Part of a small language model's weights.
Size: 14 layers, width 96, MLP 384 tanh GELU.
Architecture: RMSNorm before each block, biases.
Each number is 200 + 20 x the weight over its row's rms, rounded and kept within 0 to 999. Layers, rows and columns count from 0. The size before them is the row's rms in percent of the matrix's.

# layer 6 attention query, 96x96, rms 0.11, rows 81-95, columns 0-95
078,222,213,204,161,216,185,170,208,222,192,180,206,184,168,221,182,201,196,216,199,171,191,224,240,194,227,153,196,196,241,166,184,192,240,200,204,217,167,202,203,173,199,219,220,218,192,216,220,205,200,208,184,205,204,165,219,209,223,174,203,179,215,185,212,201,210,211,234,165,188,172,191,184,182,213,168,192,228,156,197,235,195,210,218,201,220,225,173,201,181,190,196,211,205,210,208
081,199,185,203,207,194,230,199,204,230,200,204,238,167,198,226,193,190,222,164,185,219,201,198,191,192,250,213,177,189,180,220,196,191,246,227,199,214,215,189,178,183,171,174,209,222,243,231,195,200,238,216,193,214,179,193,157,179,213,198,221,204,217,208,189,186,175,166,192,175,201,211,173,212,199,214,155,190,225,180,199,221,224,201,199,224,198,194,203,231,196,216,176,222,188,206,193
078,212,204,199,197,218,182,187,187,201,209,211,147,208,208,163,173,230,196,244,220,170,218,191,223,214,158,166,217,181,225,167,211,192,223,186,190,188,174,193,228,191,205,221,222,201,172,184,209,181,191,234,219,195,217,219,246,198,199,200,203,180,205,163,223,213,237,201,191,201,212,210,214,179,183,210,206,204,211,212,218,189,198,207,165,183,188,204,212,200,219,155,215,186,188,210,233
083,179,178,202,197,225,216,196,225,212,201,192,239,194,181,203,190,192,177,157,204,212,213,192,184,142,214,218,169,173,201,223,188,194,220,206,234,213,213,213,207,157,210,178,202,243,238,200,193,179,226,208,203,204,184,200,173,210,211,206,219,176,208,217,170,205,187,198,184,168,175,170,199,209,192,212,187,207,232,178,183,239,212,197,204,187,199,207,180,190,182,227,217,170,160,199,187
093,183,233,211,188,205,172,216,198,212,210,189,143,216,189,223,193,199,183,226,206,152,190,189,209,208,182,179,217,173,225,205,202,226,159,195,191,181,184,171,222,254,203,220,202,185,179,180,194,201,154,190,214,200,192,218,211,236,230,217,197,197,210,195,216,196,170,211,159,220,168,180,188,195,218,219,204,175,209,203,181,215,196,199,209,192,176,193,208,169,194,194,206,210,233,179,213
109,186,204,211,195,189,197,226,177,237,246,183,161,190,222,159,182,216,181,220,212,169,204,189,183,199,200,202,191,211,237,174,212,197,203,180,192,182,196,203,186,221,206,258,213,170,193,207,169,208,177,197,218,207,201,226,223,209,197,193,184,181,197,169,216,206,198,177,192,199,212,210,192,220,158,196,187,210,230,225,164,198,213,184,173,189,185,206,237,222,205,167,218,200,192,193,239
085,213,191,203,229,217,242,176,211,213,201,213,177,207,186,216,199,205,246,217,203,237,234,160,209,179,176,198,225,194,168,220,201,192,203,212,193,175,169,181,212,207,183,178,197,215,208,193,162,176,228,229,184,242,195,223,190,180,199,208,230,222,186,223,165,211,204,178,205,216,218,180,207,191,220,219,170,201,217,196,220,213,211,248,205,184,180,192,176,218,212,231,191,208,199,203,212
078,209,203,187,232,210,185,214,204,187,175,184,190,221,205,233,190,205,165,202,177,229,177,188,196,187,174,173,203,183,192,165,219,185,201,184,240,194,166,183,212,182,224,212,216,242,235,169,183,188,217,256,184,204,229,213,216,189,199,220,221,191,217,218,187,205,244,207,211,180,207,189,193,168,198,197,174,190,232,207,200,213,216,210,199,192,194,160,198,197,198,220,202,181,191,232,230
112,207,204,174,226,212,205,190,175,212,161,226,193,207,166,156,205,224,209,204,222,217,217,196,221,214,228,188,182,218,226,214,195,187,241,231,189,161,161,197,211,210,199,210,164,187,169,200,175,207,190,172,180,196,195,243,167,186,232,199,207,188,191,197,179,214,199,168,200,185,183,198,182,182,212,202,177,203,232,200,192,222,183,187,208,160,184,198,213,177,205,206,162,215,220,211,188
112,173,182,210,218,189,219,181,215,189,182,211,200,203,181,199,209,198,159,228,229,221,179,213,227,167,192,196,218,202,187,199,192,192,225,219,206,201,172,219,218,198,213,195,251,223,221,160,213,172,191,216,228,214,226,236,214,212,218,243,184,206,224,197,202,221,178,187,194,230,187,194,189,182,185,231,184,187,225,217,206,211,226,212,234,201,180,187,196,179,209,240,228,182,229,222,209
109,178,173,176,185,206,191,206,195,169,216,209,207,193,181,214,187,207,162,181,166,204,208,212,170,193,171,209,156,189,196,194,207,182,200,182,194,210,235,261,178,229,214,195,207,218,177,219,189,215,213,192,183,186,210,182,201,198,206,206,175,213,191,168,208,182,194,207,201,193,219,233,187,214,215,158,212,222,166,237,182,188,190,195,158,201,208,188,223,228,163,194,205,194,177,169,181
135,222,182,219,208,178,199,195,181,225,170,200,226,182,203,197,175,197,183,195,263,210,169,215,192,138,217,163,207,242,203,214,220,194,235,190,212,171,204,217,171,202,228,205,218,208,189,193,214,161,188,196,191,208,200,235,202,217,216,206,186,183,221,199,204,215,190,211,207,208,190,195,203,218,157,228,184,209,228,210,234,189,204,200,191,189,172,204,175,196,234,207,215,195,219,215,186
127,204,217,224,155,193,203,219,217,201,218,169,223,157,176,253,203,196,208,209,207,176,183,223,179,165,188,180,215,175,189,186,202,227,147,198,226,240,223,202,194,199,198,206,255,190,221,211,221,189,194,190,223,193,196,164,214,215,202,181,192,226,208,203,217,213,175,192,182,211,190,206,185,189,164,187,237,198,194,219,207,188,212,174,215,232,209,196,198,216,211,205,201,204,221,194,197
116,187,243,217,214,212,226,207,228,208,189,204,182,204,198,249,191,178,240,212,209,187,181,194,213,194,197,199,230,189,199,201,172,244,176,208,203,219,206,190,215,182,171,199,213,192,231,205,197,211,161,196,206,224,184,187,224,210,216,182,208,214,223,207,199,214,167,187,186,214,191,195,187,201,184,221,213,161,168,194,225,183,213,226,231,216,127,207,201,201,204,216,208,184,207,235,204
105,206,211,200,206,183,191,204,175,211,227,213,213,207,202,219,185,205,213,213,196,247,158,144,192,249,185,204,196,233,200,211,188,208,199,201,187,176,187,193,216,193,203,202,195,176,174,191,235,218,200,184,199,199,201,225,175,168,194,224,198,203,167,207,225,216,181,190,219,223,208,213,219,185,205,219,170,180,212,185,233,166,214,190,214,239,214,208,210,177,235,221,250,189,222,201,216
# layer 6 attention key, 96x96, rms 0.106, rows 81-95, columns 0-95
089,181,198,194,178,205,164,197,199,230,202,204,220,211,183,160,225,181,191,192,196,227,202,195,195,239,193,213,209,202,218,180,235,182,233,190,184,185,201,211,201,181,216,221,170,195,199,196,153,219,229,190,191,209,206,199,194,163,222,188,207,217,176,178,241,233,236,201,198,191,214,198,207,150,180,192,200,214,207,220,162,195,168,181,184,184,205,215,237,176,191,198,187,237,221,200,218
086,220,226,183,161,170,208,192,187,196,195,211,177,165,183,202,217,222,160,219,225,188,181,204,218,195,175,163,224,213,232,218,186,202,193,219,189,224,197,190,222,191,219,178,207,179,184,214,180,197,213,171,233,231,218,219,188,214,209,228,182,232,218,196,207,180,212,207,163,183,199,164,202,190,209,217,208,243,193,209,184,214,176,224,217,174,221,215,199,175,198,205,217,196,203,181,248
092,184,179,212,176,223,171,217,202,218,195,205,217,215,235,187,234,195,210,196,192,220,224,182,173,202,212,259,193,211,190,157,236,186,189,184,180,204,216,236,159,188,208,228,188,220,230,215,197,212,243,237,180,203,177,216,218,197,193,182,202,209,168,168,231,208,186,198,179,189,217,195,172,174,192,193,202,183,212,200,189,187,181,194,183,195,192,206,227,184,194,197,185,234,207,225,198
088,210,188,187,205,209,196,215,206,233,188,203,172,172,182,172,210,222,171,200,233,192,192,200,236,211,173,168,225,186,227,212,212,217,211,194,197,203,173,166,230,212,199,196,229,190,170,188,186,191,202,214,207,209,204,222,187,209,217,226,197,200,250,202,203,186,208,235,200,213,160,153,195,213,230,216,196,196,186,205,228,229,191,181,180,165,200,189,174,190,234,170,214,178,227,174,207
101,170,192,229,221,197,180,221,252,202,201,198,196,237,212,186,194,153,224,205,175,239,224,228,178,208,194,203,195,208,178,189,237,204,211,211,193,195,227,206,187,212,178,214,196,223,210,182,139,157,229,204,192,209,213,171,186,177,207,176,183,172,211,195,218,226,198,193,188,212,204,233,187,191,180,187,194,199,187,218,171,174,202,209,175,203,186,203,226,188,189,167,194,195,191,199,178
080,198,189,231,155,204,197,158,234,222,223,184,185,201,213,174,198,200,196,187,215,208,201,203,177,196,211,217,199,206,226,186,196,159,195,143,187,169,240,183,195,197,180,228,232,211,213,203,192,218,220,236,207,186,218,233,210,197,183,168,205,230,204,224,196,183,206,201,171,186,220,176,226,196,175,185,207,197,218,195,192,194,221,200,234,204,238,208,211,186,193,230,199,214,215,225,224
113,219,213,183,211,183,190,207,171,171,176,219,196,199,230,213,184,211,203,218,188,165,164,204,215,240,175,187,200,196,224,206,214,195,211,230,233,211,201,197,191,211,207,216,156,155,200,220,190,198,209,184,189,198,198,198,207,194,203,209,203,207,215,199,269,162,164,221,201,182,232,232,196,226,228,187,195,229,185,208,212,218,175,237,230,202,204,178,183,190,185,180,181,198,202,197,196
143,220,210,215,218,233,179,206,213,232,238,176,224,223,213,205,217,206,198,213,184,222,185,209,206,197,191,208,203,227,216,144,236,170,213,159,195,188,212,212,208,185,193,238,221,197,196,214,187,220,229,238,201,220,209,199,215,202,195,208,197,237,206,200,224,233,194,173,231,225,194,177,185,175,180,198,192,166,181,190,197,194,195,171,190,175,203,201,219,209,203,194,215,218,227,223,244
105,191,198,172,217,232,148,196,189,206,149,193,210,218,165,151,202,220,190,188,212,219,217,202,202,216,225,188,181,214,194,166,213,203,212,189,203,204,203,219,217,222,160,204,211,182,208,169,192,207,186,201,164,208,213,212,232,172,244,212,224,224,206,214,189,220,197,195,198,199,225,214,181,183,199,185,197,159,187,214,195,211,201,185,189,202,176,221,244,202,198,191,190,241,214,212,176
117,218,211,214,222,219,246,195,184,190,197,182,180,198,174,201,215,175,205,235,207,190,195,213,190,168,240,146,217,173,193,171,173,219,202,208,204,221,201,193,205,154,206,200,221,233,230,180,203,198,208,191,213,190,192,231,193,217,193,220,239,192,189,198,160,222,197,171,186,195,163,189,167,189,182,219,210,191,212,192,218,226,203,192,216,217,171,195,185,200,221,213,209,170,168,209,210
123,189,180,204,201,203,171,206,209,181,178,209,216,228,205,170,174,189,206,171,197,177,235,225,182,193,183,236,202,208,174,188,255,182,231,199,206,210,205,232,143,212,218,182,230,181,174,212,178,191,217,227,167,214,209,167,196,194,200,192,188,186,199,161,217,178,197,198,186,173,216,225,224,196,190,172,204,208,185,200,195,186,198,194,174,221,231,209,232,224,203,184,187,190,201,177,190
127,205,203,212,209,203,209,182,197,240,181,229,217,206,171,204,216,197,179,230,221,193,195,223,196,161,223,172,216,211,163,186,198,212,155,181,211,187,210,239,184,203,225,201,202,219,208,171,222,175,205,195,179,209,223,209,229,222,187,228,195,190,223,184,173,224,189,202,199,212,222,203,170,191,207,233,180,165,206,271,210,208,205,206,185,220,199,194,200,228,223,211,207,191,196,232,203
119,221,195,224,186,156,230,218,212,218,245,194,182,188,186,228,201,181,192,232,181,176,215,208,199,151,217,217,224,191,190,204,160,223,204,197,195,187,216,226,187,183,205,178,202,229,212,196,204,196,208,175,204,181,185,186,173,221,191,210,171,191,176,188,167,181,200,192,172,189,208,177,233,230,169,210,202,220,234,188,204,181,203,211,194,219,238,200,177,221,232,217,233,184,190,198,201
113,217,196,232,186,207,220,185,214,213,244,189,179,201,203,244,223,164,209,243,192,214,188,168,199,193,231,173,223,179,218,194,163,234,191,190,199,210,197,197,230,207,203,210,221,215,203,185,188,204,229,178,234,215,185,218,169,209,197,196,196,197,183,199,171,211,194,226,183,198,172,159,214,220,209,213,227,196,208,160,214,197,198,230,227,203,212,154,179,195,204,214,217,200,181,184,188
101,215,229,181,204,195,218,190,209,181,206,220,215,197,217,200,178,197,193,186,230,216,198,199,171,248,201,199,218,207,144,221,210,202,179,197,195,164,210,198,240,186,181,219,202,225,221,169,224,167,187,169,195,198,199,207,204,203,187,202,196,187,174,231,228,229,182,202,186,198,205,258,192,186,230,227,194,207,173,177,205,196,237,184,218,197,193,197,183,197,198,207,196,214,203,253,184
# layer 6 attention value, 96x96, rms 0.0787, rows 64-85, columns 0-95
097,175,219,199,216,179,198,233,198,184,178,215,213,244,183,194,151,226,170,200,206,234,195,191,219,197,193,187,189,197,191,194,198,204,198,202,213,207,201,160,196,195,205,210,230,226,208,151,193,233,203,199,202,189,189,213,196,195,211,170,205,213,222,167,181,224,194,239,182,206,214,194,171,203,206,254,153,190,223,212,171,209,201,238,212,202,236,196,198,208,178,209,209,217,181,186,221
098,158,229,196,187,224,173,181,198,240,190,181,188,214,215,185,233,187,193,210,218,190,226,205,187,177,191,188,238,221,201,189,191,189,191,244,202,209,185,204,182,227,209,200,204,162,210,188,202,210,158,195,189,226,209,160,205,230,204,209,250,177,207,195,217,197,231,218,190,173,175,205,188,189,172,180,202,189,175,211,163,215,197,190,194,215,181,183,244,179,188,217,171,214,205,205,203
095,215,179,185,206,186,231,180,174,188,204,213,198,208,168,211,169,224,205,209,197,178,176,206,224,213,243,190,219,154,236,216,214,226,188,205,198,201,235,162,205,218,194,227,192,193,187,235,198,214,201,213,197,190,185,221,204,243,188,231,210,236,197,200,203,199,190,179,193,230,197,198,197,201,180,143,197,193,183,186,207,196,225,215,211,191,191,199,200,228,196,191,229,192,261,205,196
102,198,216,212,174,211,169,243,189,169,214,188,219,184,185,201,203,182,196,199,196,212,172,181,199,241,191,223,196,231,211,203,212,196,215,171,208,209,223,195,173,184,214,146,227,208,185,203,202,211,192,199,209,175,197,196,210,190,206,183,147,197,173,206,215,242,215,222,170,196,189,218,179,203,201,220,177,179,179,180,188,201,196,224,217,167,193,225,182,205,215,238,208,188,159,160,197
114,239,209,193,193,200,184,188,222,151,213,215,193,165,200,167,186,197,195,197,256,205,210,231,211,182,153,216,197,206,206,192,227,204,208,196,225,208,183,193,210,167,212,171,210,207,214,245,199,173,191,214,219,166,214,213,192,175,207,209,181,186,208,208,180,176,190,223,193,196,231,215,200,182,201,214,204,201,201,183,228,213,200,252,208,204,175,233,196,197,192,214,194,180,154,198,218
095,211,200,202,217,171,193,201,205,185,233,215,208,196,220,230,242,173,201,200,186,205,221,187,202,242,181,199,178,215,241,201,181,178,164,201,221,195,190,194,191,210,174,196,212,198,178,170,180,224,157,211,204,190,172,217,206,135,206,198,180,200,202,193,197,212,183,156,207,191,203,190,211,196,240,202,227,209,206,203,180,194,193,200,210,222,172,182,183,197,192,241,223,221,161,214,203
105,183,212,185,209,202,201,195,214,199,212,182,182,236,215,201,185,207,177,206,208,187,146,173,205,187,175,193,199,177,211,227,210,210,220,219,164,190,213,201,190,193,213,215,189,175,216,187,181,174,241,205,213,198,211,210,193,238,243,208,187,186,190,203,231,228,181,213,153,197,164,191,202,239,183,192,218,206,168,156,224,191,197,179,244,215,203,203,173,176,222,208,199,209,216,191,183
111,204,176,191,184,216,185,198,186,176,205,225,192,167,191,189,210,199,229,190,178,205,185,215,161,187,191,209,202,175,184,219,232,188,183,177,198,183,216,197,221,267,189,188,217,174,199,251,187,177,202,202,206,161,201,175,193,178,192,189,189,201,224,199,160,193,218,219,177,222,221,191,199,188,192,216,240,201,227,216,192,186,198,207,174,208,190,205,250,206,173,197,192,192,241,197,178
108,236,186,219,204,173,215,170,221,208,174,199,197,187,199,204,226,202,187,205,178,202,194,209,174,211,211,207,181,198,224,197,191,191,242,189,181,186,213,245,189,234,195,203,165,208,202,160,210,195,210,204,174,214,194,229,191,203,197,196,180,207,184,239,197,230,219,142,229,222,216,202,230,215,201,163,204,186,209,251,169,199,209,172,181,186,189,183,180,200,184,175,196,210,225,190,192
090,197,181,206,182,208,180,196,188,191,194,226,190,173,205,192,220,212,224,214,220,173,242,229,167,211,219,195,211,154,214,221,203,233,193,221,207,203,206,193,185,206,194,205,177,177,216,197,174,215,150,211,164,191,210,224,170,212,188,201,228,194,214,206,174,205,190,193,199,217,202,209,215,211,223,237,211,183,192,171,239,210,214,241,163,150,205,203,204,211,196,195,157,197,212,214,209
100,201,193,196,220,206,207,183,171,215,186,206,164,233,181,204,225,199,169,206,216,206,201,210,230,204,171,190,214,165,221,201,229,194,204,214,201,196,168,165,179,189,232,232,198,188,218,194,187,199,172,207,194,229,179,205,186,203,219,227,179,201,184,205,190,227,181,243,173,196,202,216,188,211,193,207,154,216,204,170,204,233,203,214,216,207,225,138,165,167,222,193,201,216,210,193,205
105,174,231,223,205,195,201,221,201,176,227,201,230,213,210,193,200,199,150,216,208,217,205,188,179,184,184,206,182,187,186,218,205,150,181,214,173,210,178,230,183,208,202,187,194,182,197,159,201,222,175,188,191,185,162,210,150,191,209,212,197,175,180,187,209,193,190,175,204,211,186,207,163,194,175,189,209,223,208,195,132,171,193,180,201,212,180,189,212,191,185,224,218,222,197,201,219
113,195,233,200,210,189,208,219,174,207,215,180,220,162,197,184,228,190,184,202,176,149,216,178,218,189,159,215,201,212,219,214,181,195,195,214,209,190,186,197,207,228,215,215,187,189,220,230,222,233,188,220,203,206,163,219,205,202,209,229,179,195,187,219,200,198,183,148,164,174,208,206,197,192,219,162,190,212,191,201,172,247,210,178,202,205,173,199,194,223,219,246,220,213,194,204,215
108,199,211,202,207,190,206,186,212,231,205,191,205,217,248,210,213,175,232,212,196,230,256,221,193,185,200,190,226,233,187,197,191,218,231,214,179,204,181,233,172,200,221,175,191,181,213,205,211,178,189,194,206,207,198,186,208,144,170,210,226,190,202,188,185,195,218,207,199,192,188,228,196,188,179,207,208,207,220,211,163,188,202,181,189,171,189,176,221,168,141,201,188,171,208,221,204
116,211,187,190,194,196,198,195,212,182,212,170,202,201,222,201,213,184,186,194,203,211,185,178,166,178,169,214,196,248,235,205,214,199,176,213,223,196,191,214,179,151,204,182,180,225,213,216,208,160,227,203,203,199,193,196,203,183,207,224,235,212,169,199,201,229,190,181,224,183,189,247,214,232,178,182,196,252,208,175,231,198,198,179,222,207,183,210,186,202,225,197,210,198,149,189,199
098,212,218,178,195,225,191,185,183,201,201,198,169,213,229,207,200,199,164,188,219,200,181,209,174,159,200,202,194,170,189,190,210,231,184,214,213,216,202,234,245,223,215,225,198,186,198,220,202,186,183,190,205,200,232,223,203,153,230,234,218,247,187,188,202,166,197,213,166,171,184,208,151,212,189,211,225,186,200,174,202,179,183,171,195,213,205,188,207,240,194,200,206,209,203,212,214
101,212,206,204,230,205,199,190,215,202,219,212,248,214,223,199,232,195,171,193,199,217,201,206,193,215,176,205,178,243,230,204,197,166,154,162,185,189,169,203,225,205,189,199,215,234,192,178,189,200,184,202,211,179,202,174,226,140,208,191,187,200,176,195,191,191,202,207,201,186,223,193,209,173,204,204,215,173,248,233,195,215,185,173,195,218,205,198,230,176,224,203,226,195,228,194,207
101,186,165,193,189,204,177,197,204,193,207,219,149,201,199,209,185,194,224,203,197,224,240,201,160,226,180,222,191,200,203,212,211,189,183,181,198,181,216,205,219,228,210,191,211,226,199,226,223,205,192,220,197,188,208,191,193,190,205,165,180,203,209,203,192,229,208,160,173,216,247,210,184,205,225,164,223,206,154,241,227,175,227,214,188,209,182,232,164,219,206,200,189,227,190,201,185
113,169,207,209,199,194,225,195,214,187,225,208,185,252,209,195,186,196,186,203,221,190,204,218,182,209,240,216,204,181,198,194,172,210,192,208,208,200,215,158,201,170,178,205,207,188,192,179,206,243,183,200,174,204,225,199,206,186,174,236,215,233,196,161,236,168,190,241,163,192,149,201,196,214,176,192,185,200,215,143,216,197,221,216,208,214,211,187,206,192,206,219,195,189,198,204,192
110,226,220,212,198,187,220,207,263,194,216,224,179,221,214,225,148,214,157,198,206,195,180,211,197,176,214,204,175,194,198,207,192,213,158,225,185,202,198,184,218,190,192,228,214,238,185,179,159,206,189,197,221,185,223,201,201,182,198,185,197,204,192,196,228,189,182,224,223,158,215,219,206,222,221,244,212,201,197,165,200,206,211,200,203,205,211,210,168,179,193,190,216,175,191,176,182
095,242,199,201,167,195,180,196,183,200,193,213,203,195,175,207,213,224,207,190,241,223,183,211,214,183,205,223,209,141,168,206,194,181,239,194,172,191,199,184,211,191,235,220,179,172,223,175,208,188,217,205,207,220,206,235,178,211,187,214,180,214,205,228,217,235,187,171,223,202,166,213,191,217,196,163,226,193,183,206,213,204,235,210,205,182,204,176,211,192,183,174,229,195,179,176,192
104,190,206,195,209,211,192,205,188,188,216,224,175,212,200,197,173,213,173,192,194,176,159,225,192,176,210,191,180,156,200,184,223,223,179,206,218,208,218,197,231,214,200,254,187,226,185,213,204,216,180,206,214,176,216,204,219,179,229,211,173,203,219,200,201,190,209,259,194,194,211,182,180,208,206,153,218,179,230,196,217,216,188,189,183,222,220,175,210,208,203,164,205,240,166,176,204
# layer 6 attention output (transposed), 96x96, rms 0.0827, rows 64-84, columns 0-95
098,183,223,201,213,224,222,199,206,204,224,221,209,206,191,187,227,169,204,220,158,204,171,199,185,180,181,179,185,183,209,209,195,164,192,182,198,202,206,179,186,229,210,184,182,199,217,214,165,201,212,135,208,214,223,187,223,193,225,205,181,178,201,156,223,161,213,196,212,172,190,204,196,200,203,209,194,187,239,198,192,206,230,227,211,206,169,191,205,222,163,208,210,203,173,173,161
101,206,178,203,194,202,205,208,202,193,217,212,176,201,223,222,198,183,197,188,179,204,230,223,206,224,187,167,207,221,164,200,201,183,209,228,193,247,182,180,181,196,194,203,191,216,218,167,228,182,177,240,194,188,194,177,194,169,236,227,183,219,178,210,202,160,233,176,203,212,183,162,192,179,199,215,184,192,218,167,210,176,221,202,218,206,210,197,162,218,176,200,190,198,251,186,224
099,181,202,216,210,186,203,187,184,196,196,182,236,181,179,181,185,209,212,240,251,183,175,194,179,215,219,199,237,165,191,179,199,197,192,235,160,214,219,182,221,201,193,227,191,170,180,181,196,238,199,206,176,206,174,195,198,221,195,197,215,219,159,157,204,218,194,163,179,197,201,213,178,231,198,205,180,214,187,214,201,219,215,199,191,197,225,189,214,169,215,169,169,180,199,215,188
104,185,199,212,229,187,204,190,170,232,176,198,184,236,183,176,185,195,201,169,187,213,214,196,192,216,170,198,189,175,197,227,156,227,197,183,218,158,183,203,208,180,191,192,223,173,193,232,178,191,207,178,229,224,211,190,191,200,187,173,188,200,211,191,185,172,170,216,213,211,218,182,230,195,196,195,249,183,217,198,182,253,215,193,242,208,205,196,205,178,196,188,222,181,170,184,184
124,209,203,183,192,201,198,179,187,241,161,197,220,236,179,218,217,188,209,160,188,180,180,206,203,224,203,196,193,178,212,217,215,215,215,173,216,179,213,230,226,200,188,174,201,217,199,180,222,216,197,212,198,194,201,230,216,197,205,133,199,228,221,183,159,190,149,241,228,196,190,196,240,195,222,167,196,183,209,205,205,179,210,219,231,194,195,195,226,193,214,210,202,195,193,199,200
090,222,204,173,190,212,186,203,201,191,196,175,219,253,216,220,176,192,186,175,184,226,189,197,192,165,180,192,209,205,211,233,222,208,200,176,198,186,194,209,172,169,192,192,184,182,169,236,203,213,233,208,187,204,185,211,206,182,206,229,183,155,217,183,225,194,221,224,182,195,205,241,193,212,190,216,199,210,171,213,166,197,195,195,217,250,188,228,232,186,192,172,210,232,178,209,183
101,181,222,218,222,219,186,206,199,199,192,194,140,180,201,228,200,198,205,200,191,204,203,177,196,214,186,224,195,214,155,192,186,195,207,211,204,136,170,209,212,197,189,245,212,206,176,179,184,178,195,205,212,214,239,180,205,186,189,205,195,207,198,186,200,190,225,172,231,193,228,232,225,180,189,170,178,225,173,205,208,217,190,226,174,182,212,227,198,155,192,203,187,199,232,193,200
110,200,190,203,186,197,206,176,183,204,172,178,231,186,167,195,161,222,221,193,213,196,211,201,191,206,222,219,207,196,173,169,220,205,143,178,186,214,207,207,206,189,202,154,214,228,234,184,197,214,202,230,207,193,182,209,188,186,168,151,210,206,225,200,180,202,158,168,215,188,216,194,190,192,213,216,233,217,190,199,219,162,239,177,208,180,206,177,194,210,214,195,192,183,173,185,219
113,204,180,181,194,159,208,203,207,178,262,165,182,183,219,212,190,212,182,238,206,207,201,184,219,178,210,226,241,230,240,200,201,189,220,207,214,194,222,188,195,158,204,210,222,190,200,188,187,177,189,218,206,191,199,233,190,198,181,211,197,171,181,236,216,223,224,191,145,188,197,220,201,208,199,190,221,207,190,229,187,188,185,173,213,222,214,225,191,186,213,196,224,179,185,217,188
084,223,198,235,185,178,187,192,192,202,222,181,186,197,209,159,237,194,206,235,188,170,162,215,204,197,235,165,216,223,168,160,191,199,200,182,211,167,201,193,218,207,199,204,196,197,196,189,244,210,216,211,187,188,137,212,223,203,210,156,191,229,180,186,207,177,188,210,192,212,197,196,159,212,191,218,194,210,218,216,174,176,211,194,206,185,202,192,225,192,203,213,177,185,175,194,220
099,209,196,244,205,241,216,168,197,217,228,183,161,210,190,218,212,173,221,218,188,199,168,177,220,219,188,158,193,210,166,193,177,153,216,197,243,218,195,202,179,226,200,230,185,213,169,169,188,203,197,193,199,199,207,199,217,197,216,207,201,196,210,183,246,186,213,216,225,202,186,218,219,161,207,195,162,191,214,188,194,215,209,211,208,189,180,210,222,188,171,194,177,186,200,230,201
112,180,179,176,179,194,202,223,227,173,210,206,177,231,214,231,172,163,187,188,182,238,229,160,172,138,181,196,230,202,185,239,211,206,172,209,181,192,187,173,195,183,233,194,197,209,215,218,182,195,172,198,221,213,210,187,197,174,209,196,186,219,195,203,220,181,234,175,197,181,176,214,193,206,223,210,206,184,195,192,184,198,220,205,216,220,192,208,208,228,202,213,244,212,211,212,200
123,219,186,195,215,205,186,212,185,163,175,165,174,252,193,239,191,169,195,232,201,213,184,197,187,199,187,196,202,168,198,221,162,219,180,209,202,235,204,203,188,178,186,220,185,193,219,203,231,206,203,225,158,203,211,182,173,220,213,194,180,198,186,186,231,208,211,202,226,180,191,184,208,186,195,186,179,153,205,196,166,212,189,170,229,203,166,212,214,185,207,213,185,215,229,228,214
109,196,187,187,191,197,219,203,207,211,248,216,193,228,252,224,215,216,192,171,152,206,248,181,182,183,191,182,215,206,217,178,237,177,210,206,192,208,195,185,202,196,235,179,212,206,207,204,188,223,193,265,215,175,205,187,168,232,233,193,225,216,212,216,199,213,234,206,205,216,190,168,199,205,208,195,204,210,211,175,199,175,181,205,209,192,182,193,199,223,216,195,200,221,212,205,227
114,222,214,183,220,191,217,206,202,214,180,220,190,215,223,220,194,207,192,134,210,217,217,163,218,175,198,201,173,203,201,231,206,234,236,205,207,152,217,245,218,231,192,202,220,219,169,196,211,180,183,196,210,210,215,207,186,215,209,201,206,214,194,203,204,220,238,227,217,198,234,203,233,167,179,171,197,205,178,204,203,192,208,182,209,215,206,192,204,183,224,194,189,205,225,245,198
103,170,172,186,211,221,197,178,228,203,187,249,200,193,227,184,191,165,209,160,180,202,195,186,202,213,217,196,226,198,195,229,215,203,155,191,201,237,205,199,233,201,209,183,191,239,219,175,244,224,200,180,238,211,195,177,203,204,197,215,213,198,187,187,229,213,205,177,221,187,195,171,194,189,210,179,168,210,186,176,218,156,195,198,198,169,213,202,227,182,209,205,194,222,232,198,200
103,220,189,182,189,192,186,202,225,190,188,206,209,238,193,224,182,182,188,169,201,182,201,197,200,155,130,215,179,213,222,241,211,191,183,204,193,233,235,207,195,192,212,167,203,218,213,217,191,205,214,184,220,232,210,238,205,182,185,233,206,155,239,215,189,214,212,196,198,216,203,219,200,195,213,213,208,191,179,201,197,175,196,203,212,216,165,199,164,198,216,187,213,219,180,206,166
099,207,184,195,197,225,180,196,189,240,191,151,211,188,173,200,189,217,197,175,210,216,194,218,222,235,224,194,214,212,207,235,192,224,196,180,213,154,184,209,196,183,189,206,201,196,179,178,218,186,183,213,189,200,182,209,157,186,194,186,219,191,200,166,190,195,171,212,181,198,251,207,196,198,197,198,230,243,205,222,197,180,218,167,194,201,240,164,213,186,194,185,242,195,170,201,206
118,188,215,247,205,231,198,190,198,190,179,228,231,171,205,174,201,186,187,189,201,201,193,184,170,203,197,151,187,199,187,214,198,195,209,224,189,177,196,207,204,206,218,257,196,196,205,190,202,228,204,192,241,213,159,175,235,221,223,251,196,204,219,174,203,205,207,181,183,228,184,192,164,232,186,224,178,213,184,187,201,196,207,236,207,191,226,186,217,204,196,202,197,208,212,178,173
107,188,228,212,224,231,212,225,206,209,182,174,210,201,204,202,214,198,196,210,202,199,175,187,219,195,191,184,178,211,216,207,222,187,202,189,208,116,202,184,188,211,190,222,189,200,185,205,236,196,206,149,236,210,182,230,242,192,174,223,205,183,215,174,176,215,204,217,192,212,209,221,203,202,218,203,199,234,158,210,243,191,203,223,166,199,194,226,210,198,222,197,209,213,213,205,186
099,164,204,196,193,192,204,197,235,197,241,174,181,180,182,216,176,207,211,223,196,156,166,192,184,190,218,195,209,217,217,181,176,206,196,226,241,188,193,161,211,180,232,220,234,179,176,162,208,236,155,184,175,195,200,203,219,220,179,165,207,241,207,210,208,211,184,207,198,178,198,198,242,191,217,170,195,204,192,191,182,217,184,188,200,195,216,205,217,199,179,196,188,196,224,202,208